config.toml
hidden_size = 192
head_dim = 32
schedule = "wsd"
decay_fraction = 1.0
Each number is 500 + 50 x the weight over its row's rms, rounded and kept within 0 to 999. Layers, rows and columns count from 0. Numbers have three digits each. The size before them is the row's rms in percent of the matrix's.

# down: layer 4 MLP down (transposed), 768x192, rms 0.0599, rows 296-395, columns 64-127
# up: layer 4 MLP up, 768x192, rms 0.06, rows 297-396, columns 64-127
down296 098:473541468491389622453421503496534460445389402612538469501512510480478483514483573522476477502371460422557585533433446508470534483446484472490498528489568597464535392517492462480520449495462499
up297 106:419537480623519441528596523574530563492420469525510506467510555470491502508441561494525489430515550566395447449435550567490567508480483451457443465478548446493474526605416463551602464505483502
down297 096:456454520479615519473539535446503520489509520426547457444468498523471545447513485558513416521522477533467512487534569498485483478444440537428528504446550545558474506503499525513504534511565590
up298 096:523458638483487535478531447502506513581558462597537536356479516509476417534345542484371529489455487486483605482452513483428481585512522463485524509483529568513422490470425553424368442535480471
down298 103:476488586511497506445478507480414498554467478549490565497637530534546569464505492537563522438510474577509508425451510490465476554499528513507596438412556550543452468480520473431419577436571415
up299 092:446528444498452504451487605502530461454535536529507456478460498502504541535554506446504542493447527560547562455576582446433507545481431529491487495592410503491523490453478505506536504445496488
down299 093:572557462551565453499511445549502466600382446549491583500503646522435498492509476574490469556493524472496506558479421540575554520474496564546520516480576542460471505567559457557460531493477502
up300 094:456599509572469508541417494460510461513550486451493474539508443532452589468576501515446505551465469478458528485481479557484450498492490416527480509403488470449505536521433354546464442425574520
down300 092:548532525516509600551486572585417495536490547505521537504512514510436511479521537477458455591424493509507559545541464492458548416509460470406449445511471418564568508516516509375487457552471441
up301 088:452502421486484490543411539571507488473527500454565565472496480542492518420451492645486514437487390510524428506487509501443472496565508585559466483563480496574484463577506554582586433440530497
down301 089:560435522499459584440630455452576496471526472528435479597573513482462553576451542455448504494496599449474539435500554469593511525444533406474439510431496509455429606390541431396462522597480525
up302 100:469576588550576491405564541554479461469616489534488452550524562555486511451532519475524499525519537399418483439402607591474456463505446504447530475476535542598488487454480488450454426475544575
down302 098:464504559498600513465567490423418452395455424444444512534524598502612531478519482519510521449399490470480579454487542523508506507490513437490517474455457481530531539539473527483439470515548462
up303 090:476479456639519519539482529461511510477463513487477407537477478555521542430556589506525476514461580457500416483439507575581598488412490528440528463506472422485449491470404489538515510524473485
down303 093:475503450431577496470619499551436510549493473447541454500572516595472536499492515475469528680513506401552505482579518479449567497494424565499548429492396473520522490545431512507524508409471511
up304 093:454491467514551461500554464547597524500569402494471514464448407521465590525465426537412523513443473531452514410469452445455567515534448516504453448450543595525450478483478572385455516508548525
down304 095:527528562445487511469434529502465461469477580503588534547492533510556408490470615478535433483522500466561510559538549539545460506551612479530600526559481455466568543546524464578516446503437445
up305 110:480509606520549495495485509497539480529416494530554503449470490518424515425546440459566483526435569608499421440628557544522451520447514477425448462460517404488453497481526554477515486509404502
down305 103:449567586456554507558530494512490476422370438614477485511484567491444415514604491429468561433538486418512583558558484476558445418514516516537489431561517440530409609481537441495483460585470528
up306 097:553512520492611548492463519477502513542505582563373585563536440548508534448357556476496557586550362514471485478421448554469483489493512469508555534473502423483522521506577506585485441481414518
down306 092:524520426431516499480533464456539488524533562469419653489500433542426516425499505525518495577586576547388498548503505452462610401592438492552492618519538595551495513426486459545508517515484482
up307 103:488541595483481552431493485496515515355463538508459462466568488553483426422427505491527417532472523595489496572444512537466502503417499578506514430472576465517549555492446475535345418547395535
down307 100:513597494530446597475446499518529541575474577504494529390538475556533473511424514449493487458529445523469466590534424517420423476504557423562407477553480435478524559473540464543436440475588516
up308 097:578534463418447439551452505551396578549561526505493395530495556469449437511525424498546515471519543540547430537570490508486415569524452474469507474529596421474465508582485504535458583553495465
down308 105:579515483512480405545499496490451625445529524456435479560473537509480465454516441513528457529486429523565463477490495489416470590505527474570471564581598439535467464533459551512547578480481479
up309 092:449541467542518515546526508630512535559503527378542455431536461495622549495507511475491459430503584528471511539502561444534507420517584416457558482403638482585474469521472529406477477563481451
down309 090:594452554583491469454492491452505422506475570479524477456401435552431520545543493462489474517489478497555446415504506489557579469460569463529523516532558462455462557498482496510511487509523627
up310 097:511530440530458532520529515486455421586539471605456473523526521486554543318538445547525530590434483485505509480403502544516460519488506584519485452409505511553452493548532471502457552441506470
down310 097:539572508476553506533533433489489524473423470578475519538445468460483583492491454526472519488476455533499527519506569508412379438489571524502475517559490536566500516516518580403500499502531516
up311 096:525486497458556493458422607457492448565541463468394471460433487565468496422490487497466485572569484503550483478577423483509596533508424560442417514615487450467463457391508510542479556445456441
down311 093:448531534534494468465530518613483523423530530567591492539588361478528540615534481540517454465493494459448476496448594518580522458463458495549458479508515569475476564493508475491509454512477493
up312 102:557498499472483493476500515531461587397419409499496451433456400501513448456537613499387460518501532559461433504456464467503474531460423516508594417499540556439564536514531599346501580506509504
down312 093:486561562505477565535558503433534525489490475509468460527465506574523451480336501481489572502507476458545453475500492561467436389554512595472575512484511389487483548471462461524438502438461512
up313 103:472435502538496565445514354539449518559524563492497452531492425499512483450457546631485548506495489483527472595579485525485503567566535484459422567483521477516531453489508555401449529541430492
down313 102:452424435527537524477566520390521597570476472428429474506498486436430542473407544558578526510475481486437487476515417467469476487478472456457485539421555400409553496523567486442471568509580593
up314 093:475517621527461528516433561506519507376563538471477512537543499470515506481492594460446419580412516514557491439479460493508573525550527562527454476568471487572463474431473505493484525466539479
down314 093:498484475478537496537596529482554519506562434416496423492515559524582470490522494568430543481544528426467496608513513474538527482477569511426597433421433556493416504516530491491523401503483445
up315 096:416399515489568452499523551592482424589522427460486481571491570467444542482430454543504490475476563475543548593478545468482483480537518491571485452523499532560442507504449462455566486567486480
down315 096:513546474473457530536484537441488533425468563518602571420501414458539463506535571559504493499593420524421453471546469520522512503518539475444496475467548490504555438542535608482478448509490485
up316 088:536482496555508531516453486496478465561545516445493545450495391512527552490592438503441423499575610454585557474520566487495591435433541457508446372509484541486560427469469548497443451447485553
down316 096:509539464502470534527473515510525452569523512522579538412537499514536433455436416500482560474560557579515454559555607522499642556420560544484487429459477491445454458587610469436581536439452473
up317 124:511567500512572522516556532522448488518429535531443499478488477530532496522487502510464453488492576513428464452502507461586466430502536514479508600611467496509597529595409487507427518460485497
down317 113:524558427437521482490489529553514434418467541511536539500523473464435537543498460578448568483533515450550571455563439518586503555452433503521421395474484514518524524494464559499597459447476530
up318 101:485489533569438515528466621513509501502549532541558541503511537420492500543409471529453503516441496406523460485449489432480476541533447415572505480657530509535542494398507537410497481468470561
down318 102:462493430487513477454528520428498489526518516483429397557474524454578367487510548461550587549606565512461481528545483528480467440510485598522518526418424501477474608543433443593516482509471494
up319 115:437538480530519509641456548458482470618505546423481405539464426578465499354562473481508519506534617513425524481450530502503522483498395517465558438463514399510502529686490480565477478461527571
down319 126:474451545606554573511514471453458422466473492532511532523472510593515449430455483405459521571504487520453424507453515482430534590519498472490492508536491511401438525571494500573495440460591495
up320 092:521445496475505532525448489564403460477506541433466501538543528572412429450452568519550467573515509495581536453480524396533557515552532406624486571512416483520514499388515480537503592460453452
down320 093:464510507494504435476471530508526496436550426591552484491399568456543462556403511495422501496547494502402476491605470568489502452588498526493488457602538489535474483577546481439431461517488549
up321 119:492520562462493517498529576485534432621549513444454576428522501584561541521505560493484468536483508527446432586478585526524461372493538465413537511481455447544482505469513511428481512561490431
down321 118:456551626499577558525447437515466501452451487574492491475526465505516517497526472560586532544592545509513536445531460595517474518498511416460467522499435533526482457445470504481417530513516528
up322 101:479470496568446479540601488422565596574503571504549420564540398500487562581540506549534511489492575518522428593434474455499478450364487464519493471538527459527456552532438441455524490456505477
down322 099:493614448412482501543410548619497550489494516516539428522486593471452538432455526496615506480560466553443495466478563463506479378474486376560384538465480567544538588416466467495561525512526432
up323 103:486498505562548517594480540480616529546524555602483562532555548522483481492528481528441519533504597505505515584516597492365543426448517498481557529603453489375476546454485522518469494437581462
down323 096:489554558495440473519417483432499543519422598452568519484517410432496525429427538504530479532514503512588534594460446499508491521504612446504449525451524517525477513534443453561546501387485441
up324 080:386585459510371471508539547555484462436580489532493515474527521464499444411518486508575537543489546509473536557433662524460487569515526435536575444504608483492537498551563482420458415455513545
down324 084:576415550441642516495488381413510546571424487471523469495462541512410493509501486544452468521518467542528506570581416531495484429485512452473488474546400539499507516485487518602485490590493470
up325 106:432584412454405519492444471455566509559497542572511590490499465607500467492375596507501568427534597439499462457526447505512498446461563454462490500540509457513446471629511488520474557524539489
down325 113:479451525514628467534540595559465502450519457416496412486500500412497540569608491529544461558457476558508536553490529516510516497529393571530497489449490520524516507364460522571535426493462515
up326 115:503488430534464529488479519448516588502551560539489480436457571436512358500454492412444400538511487479487515492415575435478502383543515518529481477548539478484536570453498465414484486476431474
down326 116:465530517535456503577436454507495491509471475557458446442465496434467492501573462563445467457555447488554540564502487488516485445593493554587474558566634498503602523465493517492608453433465478
up327 095:516516480484421416566570390498557509458472472572454459420507451533510472418447427445446512523537549564469401500521438483493474557442496562527476536508511525509467501472567475424501448494503397
down327 099:577481509451531591503452547513434547565557490440450500531496483512485553486475473474577604478537495532435520514497534465556485493492490602511547510420535547479587567526519512520494502435519528
up328 099:576547484503561521517451534462418446495537509592435619541503508544505515488487586515490518419530574480454567509477573484587528502617553422479457479555458488527390500481451510522572412466393492
down328 094:465556523606543486598521458526449478539452601523379497438532515474491573522427488510497359484469544477540499492509471568450504484497512560500590507536525529526452541389545427509513439458468437
up329 095:574512546536490459499442540493599531498603541501497496505475570560522465433445482519570391470430451491515510486567487527478594488533529451393548630559583474593504483473473453576489443484486505
down329 087:484547534472592526470524572510477470532445427471478412466496490506479485493487472490461592520619607439494504467482552497471495459439541492543429411470432510462557449513511545552466497572458621
up330 096:458413508503518544536437449462492559560526483488505483467490527537495501509487471526488496473466535486519461530591420550583483534569350572516480592589517461474503531561465538440482496485489409
down330 102:534434470491437418512585454459602586509544512461484469407570503499477523475542567549499507486391477508439512509493377499539417448546477484486463557602533427595542448488555517472493530507494586
up331 092:510501550589555545522532387589554479420542488495453441500559413436496525539584510553460461488464508534471515536490642420482571551529571565432460489516483504535513533494483494528490469496520534
down331 089:480470409391457447489515487402485542542485437529511531535388594524487548435460506484524565416504464437481513477481382500515460496515485469488521493467557502491548437535467527444512553519522447
up332 103:554436519427432579552431549439550553488605461493488554517517496526616455567445522436448534482487557578557470485476564522520450498505493491602437483493694568444470551412559484481522486516507571
down332 103:500478538532477497570476518418565489484630417442470519531485498522487551510387459431465445505437464525607477477486509545488524521525455483485497450457581546490498507460541447533553544544449547
up333 103:369533504417512523477475537540487477559548540533492523497509499511483488575415541447474499523617560534500510514472446543511479584558552483500497492458422479548576415481563551503526433447539452
down333 096:465531463427592520576485576552598497483487567442431460479576513574519550489526420478529497517386473471459530379534498457514508490472536524381464491585436489404408534551510457493507501430425457
up334 087:451507502493512462391417466541556497430569402528562448412447516431539484556463531527505456514556574516489525479458453396561529488526505476516415457437459530530526529542424507470464517533459508
down334 088:558485482533495553572610498444448522568444567519400483568523489551432511494512524463562518431415492543475451518539489590469461524502489522507520556556547454443480444441524515498536448493516513
up335 090:467465484565518594468466529501527404434572513483489489460388470544532458556500471594506509492461472533433603518550421389528467566471514466534395533465423529448501440548525561466457478459541600
down335 093:489438509473496454457555429521461535480449490475472553635576496497474618493525529458525424428511535536532457528407589621432539460524484541464556500475538503570521509461447407487525556467466383
up336 101:506393451511449497509357483430567521413506513517506462497509422587465470565537431499493485481491474468577527477554432502492477590502525540502498567484556530508487554375512457450532463402420465
down336 104:453362452481441478580521510482553473407537445561509598462627465401548577464436553435549471428517641439507526403514434469476456496500493544508575569471504536495521517551547530478495500505429525
up337 108:450491433573525509485487475494566448523538518444515442521503465508513499449522468516427505438519468423548419479418414453439417495464568490464485568435557491483544554422509473501464491498507554
down337 116:484429501467593491541459490483449502437514466447533436563553418503544552472470466634464459563383492510545512512464295500454413516484604560465418472500616502470511556395533545506490584520548507
up338 107:443502586502521516533555446423503594388552539516525472490562466442504467399517515430548512511469536465522527519459481635520547508507494497557526443442602545546536502478446517452528514502490628
down338 102:505518533534478406426553493512447612541450554531480406537508513443530505491360532541514420479548544471524576474522531592473466587443478558553552525539442496515524472474528557517522526500513513
up339 103:563528404518424492531580428470474477593550577523466514451588430468493517566461605503525548541555563524491490517557419555547563466518558416502460388513500451514448443532527484423449567550517409
down339 108:487411492409464465556442483501550457460532497480491487572550509511457539508497521482425537488436551412499527472539511428541536433446504445449509359533551596551552404578384488498508592497527488
up340 113:507461447535488481468536386451468518530462545532585557503608537526580541485459538469543483502534442506551507458405512521495465499519577561496571488448525588478521615511524484512459520465525528
down340 140:453439519582377457509539401450486494463537535508579499488545470565486572487422582528567508540563427545432565540419490473470504475508566517464486534434562437463513603462509515485478517501644555
up341 127:457524514406500485516542494477617519526473411442506515532538425546447431528489453470500606502561512551495549466527539465399553546437607508513403375518319494486521495467587489540485464451482506
down341 126:492468471445477460555554426422545506525472491471530518448495428434460404463571512565491507419563397507524545577481566530371487488540506476506423483494460463484554443443504488565449482515506580
up342 095:465445501410427532486478528435559529531499494456491492514529547521481337468446429460472561460449536532485479576579444461499595512468485482596472528518508441507527390466412532482556451548442446
down342 089:503530468595504457489571463542434460476512493522499472627470496444540606554511568513512477538549474458478480518481548529554408490608501544473508472432488570479509557588523546595490563469523503
up343 095:494528493468479581643536414525527576457475478444469512561585534410571548488489530484533393473513621541521505528474494555515479502556492513546500438487602471534482575562412555479446506506482535
down343 095:581432518543463552409466491384520440465476411535439503416490503503458481534491461501477458398537416518510441414474409543447502531581508537497556585481440514462515500423461551452498459436594532
up344 112:437498420490482539436565482557534460524491563533528439431427648554464537482512443549503563442489471505565514542464617452432403481518493512564483494535530487494500493478480540571489498528540462
down344 112:437540593471484507499469493537460390570498579484544486448493440441440602460507548531582564411553487572431484607457460609478507468463458541529588515582482480477503546520480536461505391515564510
up345 117:548511576554567538500595491557456468522526424510490514432424446526397452464487524467494494496500508568464533644468555463546496551511507508536512489482537442512554491565472497533578511534560594
down345 133:519529514459487549568448465536489439549478417465514469514425505486350476481464454475492517508488521388461547550542563475521548518583513430529513563459565526456532507494502463520507495547493614
up346 097:505446505480569519467512407530471439472558532534435513496528524427579531421505492459427585458416526385645543496469561493570522521536616477538433539545547529544479447429519457400483455477465414
down346 111:407481531499492490486516377586480501442505533526454532493517490517540538393487529457439592538359511400583463468539546499529541522533594472519524482486553539516509513460573478437520465434449445
up347 104:454472499477505439525490418476467535511542481505512548436404381505496475502554493474421564498468479423465508583548499515474496465374553540491495391613489510406507550512467507456461540547519492
down347 111:418438401542537456498476462427505576534593491465565519511430502468434468529536489426446455563512559466456505587478448574511533450515584552510561455575415497526545556430510551500449550463555534
up348 098:444543502447502492438468586506509469447560546562465505499468529525496489495519490508570420449466428547499466385502442562489388453476525477516473506491486396641531560462528403496499527476507508
down348 098:441497532492461492577433473473427435519492467411583468511458457519449521505562434534527473483469522601534516479470547474523526568427531531448599444464522521427474511562490479556587538574515529
up349 112:471531461445481506488580400488527496531570484565496603411490539423514472522539516551446515510435617586538463441522528458514452544506546462545546545494510502514465525491433532445435529428423449
down349 112:577566434482562466459434482571500558565544521457483581479491542423479439514578510433505470512452489555569494438534537492403476566613473480507569560559489391501532428569503619440469517482499399
up350 101:423493509472425514471570382481400553463388473465514541506505477413414478477502429505452462507550571519573468531499546573532474597460535337520541511468583497526525583516454511511652515591510540
down350 111:373403488503386475478514484472452575482480473460598504581442517363510553570497436524369547478496496468565447517455558525542528525497491336496476523448473530531509478561461484497525498493451501
up351 107:416497515492478427518468415455403530569529612537460424371566503560512481536467543549482558461445539486546446507444552445451441467530566508529508518384598577481540579505592438491432510565499456
down351 115:471578513528463461474498475405505490522469593495436449419566532519516484523500539548459533465434526550484366546482545469454477425541593458540470457463500583473545475471545506448376600477430499
up352 095:473587498500445451482467430496530487493450500526434541561474555569568440480553538504481549439536473564559552457495571520453481527444570539538484417484424521504486546424539533503371478521539469
down352 089:501505558461470501478532526503510563550553467438497541584549510398491573475471505399519480611503487425442469515484512520425539520507429390472551518487528487569560499576590466454523550439485443
up353 108:483483558501519477514505520501462516546470542496508470565494450501525523485552559421499570438592460424506497454486566504490452537580551551552464513597478486436460528515609530424524470449501468
down353 109:463449564521518524474515436578385545515505494556555506540514411368492393491449579462495456458609464502473520511515549532431421420551509486570484468563532564441477535434559418542563464499504538
up354 089:555467580448532540501473526465436557516446531549507467417383500496504489427465561484459527553602543456578475528375538543448502504400524493498494477591548581455509458484462563519495492498505455
down354 092:551517487457465440527493471545524480439443466569566467458493545540491626477589445445533426503472506430451452490515497483553513588484519516399565498526440499516416626574529520551563502486484493
up355 117:444534549580484471564430496488531487529571478532398385471489485493483473455502429593479470495516583552505465352515439514458504585533357557552409504528457457483497488520413502530436510510490524
down355 111:500535551432508540510478546540506529447470484563579398486482484467507518419562474441559490451491463568511462557510552442596476560562466498444499471586462494512479577509475471434525509452488432
up356 092:519516474516433546488435506432483482576505448535484541460434493546536432478597565481444516604509574542599421479430451517521518555392491589446563390608490547489474610510527364490562512511496494
down356 088:566518526477533538494466442457491475418522447560445461519518463590527495505511458397519537485491516565502494508580475481582499507519445477438463350502522505496567495456469579508541512488438377
up357 093:474527436519565476520488401483597452526508544510454541481407588495536484479510531413482439519488446564493443455513472561502443531544553438559446468573489470450627504478494465446511439568462479
down357 089:526389513454485557403553431552505464482540408503540445604501502533497522494426527530520498446453522564561547505446503483470555520411478564455593469422470486545435514541517416579489572434495562
up358 095:398558531473533525537500579497586464477441406535473391424507415422495497578428537590482511437582592556518552526496449505495543542544504428435451514518523543517484441474471490545520493414404455
down358 090:490427463553451482461487384479400498577565556466536626582460502506582469444516535441517462528511467501424414494468555606479451552438491535575535441530483454487518480552497524414420502621550524
up359 094:475586493541486501573513566524555442378525459481456461445506452553465539538398485548601515415500543512455599400492461545546473556465434563470520458468427475382506487546465621464545393485579529
down359 087:458418514438502566453495547502471604563416404580476460545386531560519501541558524458457494537427570453548429524512549476488532438523468477453482510465412456649533532579529487581457490481445554
up360 106:485516487619508429512615452490574459434557489524533526498570461548583508458546490568550549498514544556420530491453577498406492540417550468439503576469527508502468561542470532497447423468472505
down360 100:477449557499512572469465502490498482504499397405549437570489538552498478507508438476488520457516449457536442457516558442612448515547494555456468435465437502491493437426413476511497517461457382
up361 098:430555505407455462579453447564508430572577458482473586471504532589586520479431527560467470556493541567455434432524481471541538517581532463494471479446518520461444502507502469535487552456432534
down361 097:492589459419470573537498463487524499442474530504494537503551537408458450522607582511586530433532471606487577437510478495464458537632566515562484462544524529545511499545607534432506473516546492
up362 099:514525488526539536497558412520450476457488434512481473545540485423500486439437475485539490468489567566453524423481506439581505482391437546480469483435539566451439523457499386556483531504466554
down362 105:502564516539506543521468519439517483506565501489451573560439406510535506472464493495399541415548536524532527424428500461492500519452539515481497446501499504477509496360601472598447451440493539
up363 103:416506544532501514533445538569550534631510523515468474490477477456496463443514575518500590442526592538480464434509528494504409558524501506541505515545448460463416516585469531475598487497677539
down363 097:473500450464429527459485546531465487451553484524517575518513532514467530552464528472557496609511551436541523472465484496414641528426493520470495510589497431347521453514565539484472519511447546
up364 110:489556467475495479413511490405505476472540453474525454419595445525437489514463425557385477500502494521545574439530366579515482505531488433570486579566468417532502557510538520447509622493535512
down364 104:524419464446471492442534409448526516470527411441445488477435500505593596536503507482487485506423508527543565550439516505439483499477409574540543491416509486482571518441536541562543537392504543
up365 119:560550521412461496442476496409530536494486452418619473356549454521464607550527515480468525456454547483474542457534562569438450447500429521536451487537558452520536419510381523549424496568465558
down365 119:515485472475541502477476512480546505488501481431498508456618466515425588540483496416424484494451505494378496471495510555425465487437415515480473481521519495500541399517437581512455423510442553
up366 097:482516538501517522457531429443473498550441506508504529488495458489441555559493544528509528450458574498496557423505522504491459429503436540457410505567570507533437450499449534519558485587475461
down366 104:530530567473419565517537404445528580547411450461603513500472493526486507432546558583426538494493534499401552479565478494486490477502515544519458467492465538539446447526494573468502556540545563
up367 089:423439483556351465532536449488521496537466533555592493464445409555488507448481496534477521529516484508626545559468500452434530532459503495503519492532498492522443505524558435520521473500458470
down367 088:468476503482561481493465465569599410395449498513491504549516511466523553465515476531540480454438542562354472474567462503580440519589488455554480503518478470458551546587516529490549578490569482
up368 097:514498480432526436579447459563467543525572481510525552545377479505504505386485491465467458494563501519532536459444456432547491488537471498574504511488460563524487511468620527474481511519457470
down368 099:523429481467479411533503527518483462334574452495444546574465453511469526389462420485520441482522463410482519433489438473517501505530528513459499396516544549516428505559499428462462500449516463
up369 094:527476468580484521570487462503574477574606522537391453537436482499538459410589500601455504478535531448560377514404550530530445472502467558416475452539394495425512508561522419481564425513570530
down369 092:494479516462501496451484431478440455569518547519580500405490529542548453535437478434587530493494403551438520512498328587513434585420499525629452484484546512510527658538525454507573531522494439
up370 098:543499514481550540536480537547494551467563567457498419496464521464477480404541484521457568476441578538548422524436496440495594545476555415523521500501508537498539475432488484512460474531499518
down370 100:484549542548523449511531494524559502510460557537446465478463569510595536502509493551413483434520438506443477447482472418578461488491409478558488583455454487437477489577502497485418506554511523
up371 104:458571451494400573576470479499458547445463403546523530512498439481484418406369477456511605452473555501514496393503575451517454511551525441593441506548587578537487562447535518563594536460542564
down371 100:455499414451454533639565489530468639467564436394473544458522515525478474460550499546500479581510457487422522491522518596557421505429485462559488450445567579475524497470502561608479590461490474
up372 117:528576462429462492425401488488489431540512538534405514531498488529498449450412533496445545498523585517437610579520446467427494475556472453495447458595504433592461440502491478533476549557542568
down372 112:595445445483431454446476529566499435503525542570442596564518462473518533534490442456523525545500491474520469598576465422482538503425519438503443499476571536553485435581535454497470473445595519
up373 092:450443525460509506512535508497511474425545395430638549441425537494491512514437367481477636533522546442548529438583437491496407562503530462564572512399526437554518426521566508509513441512555477
down373 104:483469544475523500447530584537526462430533462529493472603539600552566558594552356522566542520517480441445513547550558508478541560542456352403519587458463487553488520540507448561570479445567540
up374 101:548499468579562554495519490452470589470463480586449479539494575517551476489506503482447466563563465543513521437474422523413481430576549508570560492435489411402538452498480576472464469526529385
down374 096:487477557516596535491550507470479484469487587483572462438488504447551548531480488515445521509463479502491467459524525401465430525482399517512506555525437540498507535507470451524559465409567516
up375 111:433452477526427557499471585544450529471519522537489456510505374451502490415474473471515495478522589539506407449477401494460535587533486463594418479498447528434504545482471455388437543508551590
down375 107:460395514448589529492517575532543501570532581511523507473546373510534470484494474487540465580555569528494430491431465523516516631511518508587485558465458530405441538477520521442466565493469565
up376 115:459520468466481537475484571480551482475526491525400447440491545537455462475567437539514502477427642509432523483448502484489388620537521511499533512573532458454553475533534392460506486425407443
down376 119:567472458518468470421458509481488570448505448447559554563532530600413464418504542585440400558411524460519458586574515486525566472489410425557465466478528415424550509567480522455575528432452411
up377 090:411532527573477438457532439556545318485515581474586536516512451493455529536510574568446544475466538558431499397469488453468546574468501428597508512433536462472475422535499518539482539440495424
down377 088:578430525421497564495555523526513595529523423535455502477452524459515481501480513473618399542492429547520483606471531478531519459524530588439487512574447518488490545495511500444498441571489673
up378 109:513375500535543497515516384518568525553522416519526486541510529445543533449617601435526574454479534623545435518479592548522478467513472468480519453491505500490560498548540548463511479503488443
down378 099:557484465590500574536484569529490469464575399371481511532504487552490492554524543441520488560439522452478511423456549459466490567463558598539555461424478490491525468540584440420440583529542561
up379 122:521411538518538543468443511460491532481436489533594488520486430444444560436488431513443462472561490491547463395600461606433450553393455502558514560563523605496501505522557465499574577551515467
down379 124:491441460467564535528416472496489484449457567457548542505495465466438584483489359488421439518553502518575466544473463506454473504477457413464521459581521550495396513477510418442567563563506559
up380 091:414496484520525488513634514584543447409532431472554464506570531491463468400498505415486495469561494524557492447496538525427463457569537541563440392505488523433451502567352461466504505453409508
down380 088:543499497493515478483448539370493476558479551516464566531464481474541455557565556562513503549421527502417552576536498398501529478431423442526507572449469503532600513536622520485533483480478529
up381 103:494420525513649501579459433404455523509505521457433503473469427478600486509539504499534558504523529439495532540552436521547560445480496510420558518508573508530536512509583488558507514640477424
down381 099:465524453438468388468567553434516517575492488587481478472449501453484489532498554435440464461518490475503518609422640516539516441480453458471437500363571528492439533422501552490573517496455476
up382 107:524494509567410398480441482591436537540555435523527530480464519444552452552414546469493480535512464486473490465547468537525569539547525378464420437416460526483516488441584494497511501425544411
down382 119:464408502487441451612491525577424537527525413561463453512437545376574458542496568474436498544518487555430435489458429514543561514539562527490489457496415540464434585462597521506528519487552439
up383 090:444579453515461381499431508494511525523407552530537506477538466531471443519431540555543629478582488459555410572504525526467428558542475517541530466602463570514522501499524582480502487487605511
down383 090:561539553570494442507521469503508568503562495490503561445647531467468483487515528477540436523435547479530567453459510484488523450447521496502445590480538384490577425541539476503456445476453562
up384 100:498463567453426497470469534461528438561531531541560459494495456482486444488473518556590589540407543463459400450478447558492440544466557395591556530419552503520499529495538529472473395612435464
down384 096:476444531499394500553509564422490468462585507453517593470531463489657493578482533478418567480533435504501484454507350458455445538493550443447485505473544501455486525563448612500519505530418433
up385 097:568493517543450471406463544461516576477576508568492455563401444535567393463439435494565437533454447550461520456498476454538490564471494467513614507460520468511505461477565462606438552471458408
down385 096:426518557396569575531473493532509486417434485487503534497506593417455563509530465503474403542537564458590434534491450497592558435537548552439513446499478450529547446473562544538515419594532462
up386 121:441493545549504492405417430533509501480623474529525535374598463479432478516465431470450548522525533532599493491444520479457496540464440555558486489503509466415523470535446468524418524526499555
down386 117:426442525466529466512473537539522510486493492499446465490556538427553427547536431513596519600524520532417462465498591461524597521562569527432494585537448448457574640506534473520502568477468521
up387 091:460487462424518523507490407443507539564512479541570468547513505470506565467394433505522520498480559512414548528527487525480502626624556545476511548421604482477510541442441474503543556513527544
down387 093:554528576527537532482513515475518494476454556441507532503450496484462442550593511535503466524519410463592434497490523469538564409402494566521474467489359532577460555530494519458453428470476454
up388 100:555501531493469457472486488482500529481546430529453457504472467585553559524473564521493363400423583465495485418435486443498512571459463449485570399516507435492476507471411493500440462522569519
down388 093:402502494423491549593490491504617599556354505551475529596487542493442450484531432594570527492538529466668443561407543549571483442548503497566473575503469539458535497484533543417543486544496488
up389 107:514471545533636459516508380440438512501620448511412553512452494572500375443472542446538502529491461488395417615564460493536552578530546478416517461390492590512523444440561484466500462450425496
down389 107:428482599487574474478557479453475467539534476508485435438509504474491591519487497468560485491592493423501449473499421464482620535479455497491512419466424535485452363502504422469498437461434539
up390 089:505482477505478541539453534457417507485512491531435479595431467480538486527513579591463486542494550474507578433531503585555551460580535529402597395444443522554438501433555559554536463498500594
down390 098:492469522525433540592444577493478544436474471458525498526450527455538507532512555533437529523493502506411530378486523546577502398550510567465459459377503451488448392429541483486514523469441561
up391 116:418552533502542482546621412563454332403561487483424514563489473576441476431581473464524544483500462541451510484442565468487542537530542452413456480497434480451521483469494523477458489528438471
down391 124:458624470434473453528494506449451344425551523473486540469464402556403527464585528449536464462574451517482586488458533456477502458497540470465530502518515457413458492469530486463452473547419468
up392 106:448468588506489518494426429541443511452515500467438449506523641520518475494453520484409474501447453466516490464437467448476455477558566449492381569541423406558527496478431516512481462549503463
down392 101:563457535480435536502467418480461527535525587507576522490438490489508576419504459558521343515469539522497462453481604419482461546447547540552487446462463544406536505521595441519570439457446425
up393 101:484505386451410452506502541555557489462465494550552447480535484587503525514525553512505441387568582553557504454507467429521488544557512484533475400558529456496505437460513503551525517555557523
down393 087:582460543566548485554493481484587440488575396547464508488466439555470499493452503437410431474410568372414482486500450480483581459470549418481567539417464477455458494429625503453448550491477581
up394 094:508486471499509543506465566593493475511540502603471512541513492518496445512470533527451569397538624495457470487538443460462491496476486480701457580440521483479437477448478472551525447536567454
down394 099:420489526501530535508499492488588469458524529406564495482507529481496545444492435480572559591477520521602545490507475537501509566530542435442424487442444483453534487474482446514500503527504545
up395 092:451507483498455500522519446521446510497566538457478458506422425377385427537513512546441500523466537531467522571486571523599544451533484470409522593522574609517528503444495419401467464559426593
down395 100:525510522452547507549465599492543518512515452534504573546578502452555538504494563565363493516465464486552571588498498424528537449536467533492514515406485413464470567441543480478477587553387510
up396 099:531480482542454421517427462495625497570492479447514549455526477446501342502508507507519436521575559464543476561448525624416432535471516545500560459428486360556521483495551531430470528470461503